config.toml
n_head = 8
norm = "layernorm"
norm_place = "pre"
positions = "learned"
qk_norm = false
bias = "none"
parallel_block = false
init_std_qkv = 0.0261
init_std_down = 0.00614
lr_head = 0.00515
seq_len = 512
train_tokens = 133900000
dataset = "wikipedia_en"
Each number is 500 + 40 x the weight over its row's rms, rounded and kept within 0 to 999. Layers, rows and columns count from 0. Numbers have three digits each. The size before them is the row's rms in percent of the matrix's.

# layer 2 MLP down (transposed), 1024x256, rms 0.0635, rows 713-819, columns 64-127
097:450527551499523551561559542516436491457496448532500456473466519535472551514469532582464424483551467481487474502462499500456497451595462479475512495528533538499498430561515553486512438448521446
098:504478528447488447533493492463449470482486517521552572486494572471558459548481500525448388480502467507565497554525568501504508478448489506513463469491553515534511529464466513550475517533508466
100:521549448477529459485524499457539474495571510476463468506435496472539488520538462477405490553526486599492505492547469450439499509475529559510442445411493498437443523533507478471507458475514528
107:540458505490469515472501556424513523434501469468544571516531583533512523522531528538535558467460489491484504530477496475503418490488528520495529489534504545467448493433528501478492433446524551
107:508535538460411456482469457465553557513539461508513427594497526460560452532535523429486449477487557494486519576529501544494499524504483501468576498513471482474516486561575528509583482519424479
097:531514549499512553474481567477510621510474471549478535477503476469514506522453498483537479537586537514512511507517436463488435535445529437580496477566497528502537489539459516448499510590555514
099:537511533535484543468498513533529453543485489403506471456503528469486578483551498524424509430464472493466475485429522567423502460547502453510434573505500600503506444412485512486501511492499457
100:522520555401512534559516584514503527435549487458541367511477518545553465429563525508508492544464441482501474470532513475460461477503555574470424518452499525535423519485520481544523476490476452
089:529470487516551466434450542519519507496505523542582514532464435560481435444482495482484485437501536532502551493500552491461380438469511503478490520455546469531506510470531607472482498526525486
102:492462542559455489525551472536515552501502473491505485466521565412572512414439466519454490506540505453512502587533506519477476582512485513505477482535518500509466497501519493507542534486416489
108:535540524487423524466504445463504530602498462441524518513521435468542519516522455437448507456465521525514478493497500450538448535549520543486493444523507459522450422481527481448470483440471477
103:466511509432518496467493522510497510477451534474505483485499473471437538466518465523492495431585522505546433502494547470532485453545530491522546491458501466437487505479432526488490502478475469
093:511461461524492462517502456509479510556483481456523549482515560469506530485507443496492559463462484541476515493466455536587534439467523419506539513501502537491448494477438506589461539564485513
100:501447518552455442552495471475487506474503461443569457551444569489491470537458477512498436595496448510513488522490515494507408483505560536521522448450496471593512457470529509494521542525452473
101:518480530543441456460503538469540508481541500486573517520447500457527450532539514467504594491520415516536564515496493482502508550528515525522508532488508478572482499448468499454444484504497558
094:427519486494461519439486512493453534535514540410443394450552463472515466519508504446487535507492528577477491463481503466473552490492492448553448519484509540496481496543500556479482528526539574
093:446473422507445519495512443519462511512477454470573523544385457501529509523532527497447459458460499563504528507491573528558474486489535437442534467417556515450530483540523523489484485440494472
100:564497505467532506492515527409471565506411534486434501470481504523491517490526508456514567504475494504481557529494508498580472545461501469499528525480467493518360516473445540504541481486553441
109:460425495448482430474521460533473531524446467469499539500529548427494546405490535524466499541462509550530464458445397492513500533544550490536522533505469464462539478441529459512506479503499520
093:519515494533540552502507509562514516440485520440476552539464488516535511476548423440535524446505515485474559537449564511516497543465489525533450497474568445449549540464488500456530509546435470
098:492417538530467522486557543485496558489484481477514506496549424567484497524454459468451480429536498506457434552450538529502550473534481518543516481482512565580431501522542550434528557520473463
105:543481509533520534460486467500479477577541516491538448550439459468483487507471496526502495534537466473496496513567436524545519527501526517486481575558533491549501486524391503505478509453554523
097:479496511527444477550502472545524493582526541442469530511564530538464560487530496468440532425436464538471460496495477497511397466511515454543470470524550471501530565506520485432499533601611509
101:493438502567592458571470506519544531443475484557470436527519522490493476510502428453592577526575535520478589388546504481471425545468519461529422487470496524576517437509503466466505534521565488
095:476460518521460504577498519511510532460513508440510496508533484495456479559474511540529550480473480560514448530547558486519477489559540438485473505566585503549490516511532452499509532386479499
100:477458501525494456509419516514468481542563502491615406532509592530443542514530549449533512511467526484470529600475518492515557489527498516475441490445516498529538501528470514447482434481510436
094:600518546506507462452462492545515468525461535507490543472557572565508461525586468457483535496432524447480523507467567526476446530476576430468465505475539548506508465465518506495492480486454472
105:523537501478539498501495524564443456528510442492489359474515572531465476511416516566501438575486499526461465528565536464501481511500526487470500517512517506571569498481478467501502478500511491
100:508552484540425548530480502618498459476488505484494421520522479551499495453446433452422539460495553500493486484503491519510570421512517438463552501452486521512525477502548522467494466562485587
093:464454513480573511555492398532533528481471523472510507535466590484555532511533445530481537515494534440523508501466496508516533497512572528518500558464487543499501485475459508545511460515467520
102:491476557548523526490551521534460470474481471479563537522550509501554505498414538436493548448488534534494502535540510519442427554564511497460497552534503476505478466472531482462483484510462457
099:476480502499468588476541465459417581542483541502509528456478506452510522502545491447454512475523570517430508479479572501413515514483572430497483531550474573614471443478555515577523534487419468
102:470507502511561525513466541476556567546505555462455500518477510563477520525543502539510523471595603514475494467496527484461481445472451453516516510527443469477511527513510440475519524584493517
103:480485476518429533488464520436555526482535488522505447518497493517561503515510551548517498426441476496467497489502480510591476517441549560479540538593510517439472562492480518486470468508494496
103:443528423491514495476493512493576464621541484426491526448502495452538501490505504519487524530497552459493509457513495507495567463580521516501401495421507533598486516447520471471504520474551523
108:456479471494509463495480514500533475473491514492512539550531605504423449492443514457505481547537518459473544434467525519525547437478554449535494393548521526500533532572500541518511487551488541
092:462480537506497460507484494554454504522493550501550479477482494522407482501525490482523474570480429477516524512439438553497462503437545515507520502532457478481499444500489470486514548520417484
096:476484581480506532487470463519546559497425404434470583459479496506497543551516522467566457618461491522481516506564533493505527506454474527569528434547512411512449372528462466566468436488481546
104:512474519565445554511565449471506478440411515565456505469554488466512459543526510526452520463452498451465536506468437510470557503528479536474537517485550531490488484490456447524532485535486487
098:515469506537542375577461508499544499552530521520477549544521577472507476503495404581491518430502501561549473456502428543509537480470529584500472443483465536447494553556467447499515555513505410
105:526537544497435554498456506529529430538475482545510508504490478411534516482535496580435496492439545519487548471456417528460455579471547581566479451444572504540498578464486522563473475504466499
094:570470458489484439529489465531546539521578614532598569456436513491464511520428454497520522506511583519439487483524503441533529466498485544412528557496552526420528504388456484505399417524512511
092:536451475562465559543486476470528538599518511499478522490499429585448471485504516470536521555458453546471517569493488557523391446456586408525499554523512514524517491438487505560433462525533539
101:526456426457512420615516476490433471496524494484473476574527519509455459548537510488473501511509546471497559533457457517573495451481462531464502460501473487465544541428531554508518569509499518
096:470529492499505540482479535545504523581519440521444510464504464509566518558593497515518502439525537469469495541444488439499476536440499550563469512521468510514573493546515513444528506576536553
102:525430442522483501493510493565558449497514484456523452495490503534533485522439466514494505442497409467529535492527553413478504476532489508414503539533489542486481443476520437418483450447500444
092:550522533520410534565466496514509553537452529538590495533495452509483455522506411409487522476462526542515546551450447484489495465544560481534486483500492489418475547583438485473512534486449510
106:440447494492543508500511486463466541518498491594532434513514473464442473558460487497502525523497498594484475540507482464420488534452446483434559470469441494445418467396551499510489456471560515
100:556504457446491461506510515489489531539503578485520461529561488471508509480587463505488482549496485462503487530520566543545497416519474442490461526485511552541490510428552528490545440489458483
101:544504482483497482477565518513487483443455469481490525505457555547522500511513455476544511525502474517509562504501486605522496500471483521448512513592482467489530537546494546465485534452522479
102:540488439489479476426476471517453506516475466563528425528531536476457532557447528532542606485481447563498536534507524474504525480568584483504507524493483489473518519597478492507538477474508540
116:520475429507415551531514484465464457454471419485484443487358425460555520476451558524556479521592490467451449455468504499531500499460535494481475488504455580466520479511507579461490579501439510
088:516448546486452548515504484470614499544456495550486521475557430512429492500499501510450414513476563535525517476548513510570403513449487498512438482516558500500503509532554489499450522516515564
113:545548448479541484488488515553482531622447510516482459500497471496448447577632563523509494499506494457467562490548481579513456439517509499501475500510490496514560525458462456478578515499532470
099:511458432452475572524478510441525464506566494420466460470490451413499429468570450535527461519493464493501486496539524522506534501454489544539430512462533485504452514526572518492501535526571479
100:459506493514517506504475479417434508533519485542534459515524480499521525491550502528525486468440469453455514477501573463495450499528472522516480486514541462516538470491480554593487609529494502
103:451530492539503498513504557412494527520516525451516506555500520459458526537505538513508489485428425496551516501484442508520479505474486466468506466470512435509522490534529594504520502464553513
117:513514497488503550481488373559493540512434529541484427555493514522477483436525510452574468544566548470474454397527463487460499459403556474492492532501465550523550491580505533505463517545479547
080:442550567495542496523527407495524492478475512547448530448496477469466558488495466502497467544494534552454490519522472507448563546496479575510518512457536416447524415481467495496523440458506565
096:503538532522516495454453464546497488598578413530518527575561485508446542471555441481568496480422529458461469542533480565478551475503579492512502533459474494518509483416437514457469492515549504
102:521458584552437490451429505478525527413492513439470459495556485512473496549508544572495444511450534465474525438537464500514499512602481574558471508463533475540519552506435441517529490449416565
092:459490539479509473552517474466529548478506466490522413530555475499518551510495510479524494506484531424477493525506514457495492525570452535507490477522546532531369493546497522525499540552496496
103:513398467492553462550570503430502512478526485477527508491483425457604553496497519535460501590539536505474552465457551531451496477534550490523532498450413485467479518505464561513524557497582532
103:607525497538526423555509541536486514491489544503517432417500518530463520488452468470561465537487526431482444540516466510491511441531453552472479472506504554560514576474534537464500494445493509
101:542574508531436529527458502486579540482518564492521478514504532511461456574503474445520508522548561441510479531475534530512514499632495545472499489520476512481457420488518502533563551517551447
091:421467576555519527509459498474501476550449503474453529466570527438482470568489468437486496509539536504462497549482510444455554547553410480561455448585491457519472563486494502451527523556447457
106:504479423515511524424458494567474539572452492433459447482432528568511465499490519505510472542503418561463459544553468505510460498523478476467547478509521399454463528491441477479498538505521538
104:484501504482498518530505540492524436494568415386579460391495479442503498555428511524502541519501459493488446491483485464542537541422494513496533508422496593574523489483560454545458569496498484
100:506520463553509393504503509535471568477533507508449463540499432512486478507498456452387478582450460500505526484481486456494511555573466477525413536513522465457534469495496431494548573493508470
096:560486466449516519541524515511498421519500479434598476522480382483543471542539482491477537464514501506506434492574438474521522531457569455480448504462452506480480433491533516470470414471435520
106:517449457500528539467505458546529525474506454555597465454465496410478512570458531523539552538445461514502550522579490434521541506529504512519387472589438465543530463516479430449475486514470452
106:496535427568477519421508482556445500528464447514511513510439468533489511485516553566541552480465507581510490539539494538538455533464489557468517454543448463514531483531431520482431452534517547
096:543480504484479578555405540480542468509523486509532373446473481467524513493524519491520437438498503400470554500503489557469548404495495540521524534506422552540465450507459524500502538529427530
094:498507529552540529547532468507423581518527479604446498573469485460511530496515429513480439516494540486480516496553576561486471510455508380504550509474513472460530462479529469419496429441467470
106:582502570495489422563433527465519508496536430360504493534544513537512443507600552493521529464415516495519496503496493440470492449498513541529448464517515520554548472468565483502540499536490513
101:502434518442544545519465508494499552525482504533438504558437457528516517482538442454523493474562571472484478520595542539587520497477501493537541546523459511472510498512531534501484504533430492
095:455481484634581489555528453524480452531521508497475454475534521486449611491421438481459459556534504522477470526506480512458532524531485519561478512516511517442450489472599492508512541503539550
101:618483556499442511487487452552487490488472503496535527532473516464500464515575457439545501495532522462479513549530511470522573431576541545428460436504499444441472504514475576410450409537514451
100:474460447427547504506476538413466492464436522538467533481531556482504436564513520476474507444421428508525418504560492535498530533489578495532546542589468488521459494530488545489575530522547437
104:519486483523554470532434486447522480525521527456520512405466474479427558482513516478499437534410514509487531496490525453484566476508496554525460612499504473477497482543516415554440571486511523
107:469545510479494556445512490492492505541520547506462471394464543568562531494465528466489521493491478467576543507581487492535537459490575607485460495507506425574533525460523486440514515521550502
099:502477580532505540532460490549496483491492459465452492410545533451495422525486585529494504512455521457416529506485501485512486449523499544433498497547506480443552539541541473500478526475452488
099:478568490487503561518509455457557517461449480563461441507594479511492550534461451517512508519451544553493476485525431489421492522571571509509563527464467531527515435594507512491493455511508514
081:475593513452571513573560546471477555441573553501505396524521541521532524471461470539438466536499468509520491476449460499510527507555432478490490571542469530532418518559490513467546499454535544
091:452470491503483549554498545509485511562436421451476454461492596507507527469504508494428442547548546434522466501552476436496459512472471483541516501538535472471556528532572537502559472498471496
105:528485501440551529536536471559500464460500521459519465500526481529430549493492513535557462419494598543478523556470485506525385485563455475432438460444541570459477539502452508453480506491474524
099:513485588506498522521529501545483470468535426480475434591532521498445514530505484481472503457483512529512475589501469410439491442474535511464548579511481496510484501579482444533565499567540529
100:556558474483542539587570522529470444478517523522504548477506455524538539484480515494466463526480517483511477497485554514471521477546449510431456530418547501406494538529461475551466400456548517
097:474576501494455494427508517508482534519495465504450476530520510479479491467432506558522482497491453473521465540567483476441515437514468581600465410406419453529537492511421430495533498495528441
092:537484543416477576515512470450507450505577487474572521491494514480601519545527526503512461510528456448493467494473535543535569491543461434458526425537513566520451421461451556498524473450527454
100:466516491477509558563540538475395469494488470534479408548453514478505533540511527535424495477581508495513505475538432455508463421571516551508464442519461470478564471484464549483474539510442497
103:503475546547541529502482467557541461538435490435511522466533518434490457494440523499499507508421514499521475469513427495433567522536464484603424493482465515543472451539493533518430507476508502
101:452540468538519439489503495564517499527546494463477446487468470612494467536447496499490484498511496503447547480485547447535445520538475541555496465463501475474512448458547459456462556512498497
101:442478484504536429476478473516520513514533474474512525548547444517456519509557528510569473521555416533537491438517464519463479553371470543520510475512457549513521557530459475496547520499517452
078:492470508492513466504526530459454430500519560495582460583550529552499490452533529494505486508532497469535444478496544514462442505556551446479422511555459493525462518484506502451477609482488457
106:481501563491439472562446427554530498522524442587468430443453506531530418477406484549423535507495540500535498520520452468455563507494493517497500486509511448508553517475482445491516491487545514
089:470479625515496435465544498501475481481473528525527466470510486544434489524406488493510519538500536409443458551496544496544485514560462549420465448527539507565479526417509473491458584467517498
099:514548542521495451553484457473568522522476544494510539511551481517550432563572531502504506458450546529529481526523540549573471538502471483466434494578451511487580528584481432479510497490456461
104:475462554455523507482449502555554483501456511529429499434541476523562463492508514493530475447557558587554503486484457514494469522468490566534514458412494504449505440487535473444494533475505529
111:412440498492534534532562510503559460492450601542513511512489536483551476480524501516531467476483560605476526514455518533508505499513490568479484464591584494497449498513538519515517547566533507
102:463509517462403466528505485491537546480500491500501507567548466502532425568520482493535496458457552477466593504543493560501412513470500478464523509436530550433544517474476539516492570450483481
096:536528482554546479550418471520526438509498509453554578512485498505421521487467530437503466483530454478519506482591520484465467462494493554529530512508435514598450451553558504427427542500538576
103:484505494474473556491424533463456531498514525505532437562501512546432551451507556537464566475500548549513454513443476507472426534462439485430555464540509507498486537506415569533474452536500408
108:503495441544480476573506520563562476500458499541520434501478512477498442489458473496489477557472485491491468454545485482539544420484575513482460544456441495480580502446479507520451450454544505
100:486563434487495512536541464525428442466450509481432481464480500542489554450472539534475534545476570507562461496564468578464502482612531531466583528478520548484464486527546437468511419468516505
093:550461503619518485463525438512537499502478530536480463463515542543514515499548561489497558454545506488504571563459512531495498487524491589455519480507406543389563436479482474520435568536436458
102:555526538474509481461449445529500492440464545417537459546485529513528477476538433555415522488493552505571453520533477514565469480463501538506445585528534427532530495511504436452550473492526481
# layer 2 MLP up, 1024x256, rms 0.0715, rows 714-820, columns 64-127
098:486460523500547532489481535454482535522490557465486502453547509533466467515512500490561481510514474503464515440391521474474411516552455481510470532471473525499580531499505462545566440553520471
103:511530424510522449489539453435494499490477510496487515498488488540483504521551528496488467504523567493478466505532486508479446536542484569551494473542520510513467456483596493390519477472463474
112:526444489531553467544513520559470551500496523493521469499452443525572491593509421508482495513453484476484511511511467592514452524550484493515539553528459524520512442475420513454527540540464432
105:448440498512516444508477489487466502559547455495492474452572474492446536475574500517462558524517485555534550436546576475510472540475506487588522470484515525417491463513562511529566509500538486
093:551509543436553479509453544478467504481543548405548488558494479518471515410501488474469405555521457575522488506491517552513535552472495468481531492449464557536574490565426449509492437525468441
097:512550507473542506533498494386535415541459473532524475509484495589547501482483452505526416545482469510539483474519496467475502493529477531496514485468475531564493479541481539517466474582476522
102:475467487537455441568536546570510557524488503463458529430515492505482552440490465459503475418468559482547551574508490410541594547512534494476530436529475475490504436497506493510492491466494531
086:491507547476481470524467480493431515561513492513494498502542574471582491514447483543519533530439512533589451433481465482491540569572557435557489450545511522535511446529537562500509567576442536
099:514484448504576504486570517572457394512552520495577494531522458463486429491415482459536497478451474463511538434528529449507506587541535501521519440512492519521393532454507496507556540482550509
110:494408425487483468548484506523493506484440532485521503540454446502346531467428537538470505518546539535499528519496451492459518528489515521469505527516475522469435511431525512519509502410551488
101:431542497535597520542511419460476495458474503486436473516450520523474543453470489468556528478482464478523496520508450549476468590513441509512447465538520475494486511554481467460480510439504526
093:506499481472503555469472438587438542479497468517458493506529484576536471501457473520471465566492529507512549567557519517465483537511503480526525517464552448501463530456497532489500446553522522
097:471526427521527503502497561453467472462499533505495530509511559513504542450515498540491442494566433459522569486473490530520425464522483535486521477506526482438471528496532509504494547527522478
105:484482464594434538462498501597421552502500506463439464511489504499553498494489520506520467465566491523510426443497446445559461499462404496468518524478517451552444522557491504469489519469512531
082:531389490482568544472494494534528468508541513474512499590453456518534564463557550498503444491499524454504471471503521397521462585490563492469525492500558434455496497457448474519513442565517450
091:519515467404475512527544517530500514512521490503439476462490479462497480506528542561474540536554519440502404451477552524497513551469478515537462586518486493520407497498548471485549476504587489
094:461429520512575454519496487555525517502516478447473527538485479500477519479542484558468483451486487450560474497451489482538482482485495524534354479508508471421557612552483472489489430506520509
104:492509467489462480532526560563512535507504527577503541528499557448474488515463437530483438462499513490476507539520457474522441510477441522525559575477456531521522479494521492476511499492458509
088:512433471512490476527507489451554537533499516477540530553526492448507453500564561525468455541483553540541438517516478404524417509525533478493512499521471541593530425596544502544450585468546540
100:499526526540448542519479460476528542481488454443472502479538548551463458455459517534518484495460472519541429432438420491404451479547483481450485553571473478574488519486438550459549510452530529
099:487468444524464523512500538500483489514498481497551433528481532471447565444502542514580513544499431516545475550523483409533479480501519502450500481436461508515602515503539477561470439497475481
095:476495437516583549511475555514514499448502503452467523579477487483532508548544524514565468531495449567474440488472493465471485462487455556456494518587499514470492480450500475524435543489438489
099:535544465498558542561498445516458531460490470548514524463491453551584524588520597537559440492515518565566494481476505404523435475460467469520489538420466518577492496481467490494547543496524503
091:490556564507497526510514478462529494478413525518447477476510538490529507471574530458440430550548568527485516499446540457556504529558498463527457508472496550441555431510514452468521577502489519
103:547483525402589499519535488452436504519522516480530523521460513520448390498504592502425528544433506477446525544481435481511515534497406451514486442512509423478466572524473436481461485494556497
094:516483500587524530499520573487511501533530474442470556546447481459474510488504497462483476549508526508526497505443542523429476516527468509512459531424505525529439452494510462520579456482443490
102:506525440509431530520570499477482545423546498544481514442506482513544548471549499522532553439499494451590528479552481486475494483510495474512559484435533496408463585504478531554471539530491527
104:545488536533526457436512429550501512520555508524468511460498472516508502441492603541606471537484495523494527479550506527495458397535486482496559514579493490520553530517545486459550583521506489
090:452444484520509510511482527403539521493544542511553475526497479456582563471489475479571532512512463509467506392531517400481464509571532445493537490465527522546504488481446547493488521448509554
097:412532494525455492506496461495528531458477478504510461513456564523466504453519472473472510516491554512553494588513465541466494492511497475505477452437521485525487540514428496481481444481391424
097:502443417480485525520400402548458525467464511528533462448473533487481478485513489481494476542447508433537494528539529521565417527531554406475565544491508489479566529505466455512490517473479554
105:488483558478467502559548494501460464466508516497494464472464410555563441551487482504499440478581503513534475499503514488475552436498458505501561475515445410489478560481504510564550510470537487
100:491521504453521439480497513468555538516480444507500500488521469541480565474468476493538491541517486472516552488493466494475472525551447505494530499506499446456474472523477537488510547520517570
105:481559477523508537469451547472432482459506517512563521562499491438568472579461558461424506551485463526482508508453424495461573493520518380518520524496560561569459501486500452510478522517556445
099:507471461544505484504471588515485488428361460532530506532447571506502515461446534492481529515511525510514510473492440605599504555455535421531532397464456492527487449513563476483521465506500496
096:469528464526515495500448514497574517490518438529458518498505518477531508488461543587526491460481464511428568486528503485422517479510449494498510541469427471486454468484490527487521531491542485
105:437541440498523597474525465453441544493504494481395492520541500522496467464484571538508423524542493575492558538499512482488455499516544533516475477543495407482496532458497425537515448546466457
100:500484565470506427519492451546406513542494420440512424470485517443486521497478499509473507507438469511454590480506561476589488455460524488503508521546519442461497460512519480509413599483454530
097:533486492572486509462582529451464475522436530515497484507555489588406471516517552480546497462443484508490552503495584484527502549481487540557492547573504454482484515498464578463522567536586521
105:554467529523552467497488460540558539467473518475446576553422485507490453385472500454502468531464495487532496542506491454494530527558482455500474472476487521534530477451484534515500571468459479
096:440446500542414504565454504480473493435521499537504520468501480488485454600516526479564461459451508490540513562534478494491489515542542506519500475521496488508488497483444562513511511550503489
093:504484451454528501461560524534490478530539538460427497514523385525470480502512487548460491498552535525485510522580504506482471493514493515469468376516463459417482438549483546484497523555479530
104:501476491499541547508556512519464519557458515486472502478494574503485489476510475509517496492451497495447472477474585483480482424557348539517490496530515525538569564574498525544541501519512471
097:467531501501539495480588484464406515495417521479495418464516479517494518496549479510502553462484505436499453501524492475497563500507486522542500506502567483457469491475424494468470497528511499
101:570511527561528529528528536518535501432521495479555435477464598521498472560526492548483459502466491443487432475486477531459466502526476459538433509507509524531505426497489337508477504529362514
097:470506547473548479463522514512462470506478452501515591475553464492503518508451592568480529547577461454479454606562526591476428473475495518460482507585407576480531569431500500565576470566487459
104:467504527522510484492529549496522518517517507519456481488481498463482473440529459460496508473461562502535419502429494378485574519528542475502533518465437529509534538456513478508493488566424480
104:472462463496505453439480519532478456528547453513483549450414512494476480450485549462466548524505442578484430503480551492420482515486480522524561515528387501450571531527515467448563445527434508
104:482472464617508486412550571455485472452483534458506471571492452513493455477448508485514516458488524518565485556477538423509548468470533391546490492530443526454542500484509507436516484589477445
098:431551530525510505502521452537521474534460485466443455493568422442525527514540510503490442476503502472471460493563536486516475488404492581559500585553535435501483476496495491500399506490531476
118:497516443567525466568540485474502526503516525547581501468537533506548544443529519458465483549432545400559459525544545463527451476546469471534549506483527501561518490450499574537522482471569462
095:548530524446501507554467509432471476520532543511566487475501676483515513489447490521498567498453431451489431459547425486389518455518511494546499500456530496473514558520413546492502559526479456
112:511469386482595562500481572504513446442456528481536436490515481545452505470557532520439431557556480500480532464504508460486482553477553497509428538451464524493587515483565467384507527480485456
107:455523524470483461465468536479467490523523444498590520471482464499436548422507446527483534445443521470524535566513546502489442443464481475523522501465520576523451549451486519492455477527608502
110:510446511499533472510527480500409537552540518437503540570517420510495508476468576478441461460444461561511474463470505532501475496491445452417487536524459520469530514581516527496508526517484483
104:484442513500512515483527510599528417481563531502526558534519453496563525479546501538554485451519514446478483488495554388532428506520510460501429452497502494507477522474516504554548494578537575
107:482507526552517520562400499507429495632466519530520454525553461536535459521461526524574519471520563463496452414501464480419472448466614505466493547509491514471510535509535508495565485537563490
088:522463526459490455533471556504474483491489506445470490517491526483582505513431422477456455401461487533475513592463483428497450464534523459532556473486446471489519486535471550488538569463586490
096:525498507486531566542563527529457484460472473507500483514479588578464477483505508539484491472517443587394503488528510506545466511464449509494447495470531397399537462495493545514565537447488520
096:467456459538566511509550520550485513521470540509539536434497469486502501504540470522494562433541529517543591524500433463463507531456537475497525536495458483558451474469550498462525462525542504
104:604470531547513483475453483516507471554491481553499503523461452416484466433422488449533490472484480519533546490551504495448575584477539458542424501507516477490544499500521484505447462424525525
104:529472432506498393578504441489440467508529454461508447471492466500499480520456518478559469533525527533480491528546575496459436496596492545483430465435415524454557484484510494551506513498439454
102:516505480496519488495523538510508437431476508515475513498478507500486494410494531456526444554505473550501444532526472493478471513463426463402495424436512485500449576479467512523511506556446414
103:513528464486479522534520549507517524473440401512505495529507566461448451516519435464473467522400518546529499447522540454462527544510494529536473439491510434554419535504522533533491527485470511
086:463497411507475502498463431529517530473552499507506501464450517450502559535521578508504511492472444521422513512502540480499492454516591554416481528499503606527472450578537538532420536447481503
115:498520529497448526515533437505476519435594458590553481536454514499511469479475482429543463555420501477509521595481540510500441516505478447510457581539541539504484512490515523539483519427496447
096:513448526536445556504448547491473518492495403510537520581496475484496557525429490474477425440462477520547467542445487504483525476518422509500486484491494507541489469575467502477489452509579523
099:423516557450524532455458514452484558526420532496475583474475473467504521550552526532472509482548456507472506427497455544507515503490497509510498503489496491485521500557522544496570592531527489
089:506428525508506457461501461512509469527521494545516573529391506457551496484437538499466475505519457517582479506422566490462480456455562471508565506474542461587497545508478512504536497498550448
102:515562553516485499510459504472451495515472506545533471547560493494459486543561526536509495507534483522498484434448518518582530543503439454426582480517516415465529572539586462410457450499437555
101:479533517481540496494566426525555510520463441532462473482454536492479446545464547505493576551504499565452479478507497447414505590545524464439455484590423536485427478465568481503531475550498515
097:515514451545544444498460503425495534505489460451498539483540426490537479465511528542484498522488455436534575499493462475467477506427520419470593490510490473491491560487523539487451508506514501
089:524536555525483447527526525470523545458556524470485464475498621574496485502518527499446490594479444525496428527457539503481487540527484551464509571591547570530491505512435505483585578518513551
107:525525423471520445573461491501521507518543514424513492461493508474467517468538518507498487499463519420471458536523527515492493531533433520415501438559476582498423506515504477518567498499617549
094:489519490505541607482473534481527518494462462471571612552483531527492534483535534491550498553524501472450445521548487507486482454449501547482423433549482473562555534454502526493472454522459427
097:517576437500425527493426514517480488458510452477573486543517558529499467513544471564535412529572490454479489481440454482492499513498555432497513506543478475492534479591507529458513409475414518
104:487467504429510471520595523520534484465451522524505491567477511511509461488497597492479446499402495523553444440493491476548449566568458501555493493479415458550459524501557524556496526539493517
104:473549460584528557455569444473490455489486488550459477537496558497475531420520455496488478562549554463485550505490531442525502476507507505459426471471501463536501521544559480455443541556430567
107:487506511467536544467556494527601478485474529480520425457467547537582520507399531515531468509511543536561427558513517476493478464541526467553487495478540559494518496568545440468528470487491373
102:527534510526487468464460545522480491486520505554480519527508544435476503470482538474459535587496487504501469475444491443454577494489521466580471482538447533522466471443478540543435561525508499
097:540529525488519502467525481550485470503530462628518560478445547493471497512516456523515548442544450529536437547474564520513599520450481480460502541530427528586488425520464476481555529449558479
103:523494507561539519482518490426501499529466509458587474534559448589540533547481502523478411503499518512525499518445480441430489551599452499470515443454498466480479471526587499516445458498424578
090:511490533490466532513552555472432523494511502514498503457526542508586507536477513565496526527460540533495519492475487461534547421505507478533539463547488564473470499526489524502531524516553437
087:442481456512556472451486461493481526524600515507495511536498460456478484493527478483545570492534493561467469480454470549460469508503452542442459465519470466549507510498441536473490495388500519
111:505482514488589556496553458454491509460517465510519522513442501482516462541488598429492489487514509494550538495475523480586524498509433545531527452431539484499465482468571592468528412504471494
105:459520521489520468532454482569505540527554409455452524561473530489516530515557465533498507471506502500514517581516496472459473513501473402465504545554499539459500507567414470474508509407471478
097:473479558522482499518507498568406487434530472549540451535513548525532493481472465466532445520454453427507454551523433460535510590454489494473552552436491466503539452504529513529505478582435379
104:493487510543506539489494486455504476502517586505510421488479473491510520568454414516495470495479478509446556518570545485525445507524525504490551498576461483501524418498518468493488539490525466
095:525477496473538482581560469512479474414515487554503516469487529525501453472439431487489421532558496483484545489585445477478532491470578520539556445461459585520566462440582472487495487502528428
092:497600500540557527487508450463500517485437491439533544555486446515577561439520489483503521510564436502516447483508444536491437452557510511513558507466462482502474519502492502465505536468531483
090:478523465508426573577438487390501613490442522559542552470505483582503474479530502480500482513454539577466511525519515549473441525498542437530522509408480470432531501510501508424500470580553546
103:461482562460471553491552529459447551578457577473432506533481450503518490536494552464535503487504464502416568571464436438541483529519481458521495533558484578509517540464526521446510498559517504
107:537469467469455504464497582563484504519429409441487498422513531505499514493427515521459446496531485453555524475467415490465496536436480440479509492547452571518453523556514491575521481553467466
084:487494586474492486493482490475457478443503439549507477483516549514534517552486500529511539525491428549546544528581512454522483453607528514514472541557438493554508452522494560511538518464528430
109:525515569495474497490435510411452564539470520491438538513510511492502495588509480467530467562503489499458564552525456501515513523494475469457530519554531549503497479543546501434535395559496477
097:478531463560525467495506494597479539506615542499481514426429488489500538483487500526452455505563506564489512472464531522565486527519471453507558595461493509456589505573534533470451446593446512
100:501571480469497549610438519446513520535528564503534550539543526560508532473546467496487456527557470467473508484529522495451453506529486561542488556481521457506483508517460472491451529465494517
101:488538502472497506511529456534489503490490394462523540544517492504541528526502604469373520454484428470575502492468477498514551483560494485464472594493523440527496571457473452517544478477440477
106:543491522593466524540477459563475471518534472487466498576461484463510493527511505509470476459467538497467543513603508463514458577547514513469596497540486491414491413509539528531518596489479480
104:473530451510457508516487427439520544558480436557548464491516480491511510485507533459515520529495493534548475497516536474505499509473535523551486524517510498456489511499471454503484491531492434
106:464466599550450521490499463498475513493528516514456516509527457479475515522506515446514529485480500496520481573522498497529573505547587494537556532390488463421469490542480438569506529451590491
099:556492456526534485571570494520574436558527562533482468460493521488500564542498482509513482477495517574546496510481480533476475508476430448515477455540448445473521509514505533485540482539483509
100:454492493465475461528547498476449501488496497512503497502532502558479544374459543498542542533484503461491550482499514453499487510502490490473558510578465455527544501533519478498476466488518520
096:475489493493539546570479468478521477458516572515461541476539473511472521530474518514480517516499570474466488497502476496518483454523483423498552568558507518482474509528533496509456425446496537
095:524487425505457471552496504436458548541526492539454475479456524496517494412572467457532503513478440451531514523545463487512564516579405519566529550475574524533548537534552463535430420518466585
094:522467497478509460517551480470506487480553524533472581484522451425549482497534500530487446501569561473480452485584506534455555544513467531524545477458544469485496430489474526581461540516459441
100:531521485483577557432592571481436554501526524546476538519564526507458473491538493489525512492483493478442502537499569515555511530524530571469499496510450502423486567495511538489565537560478442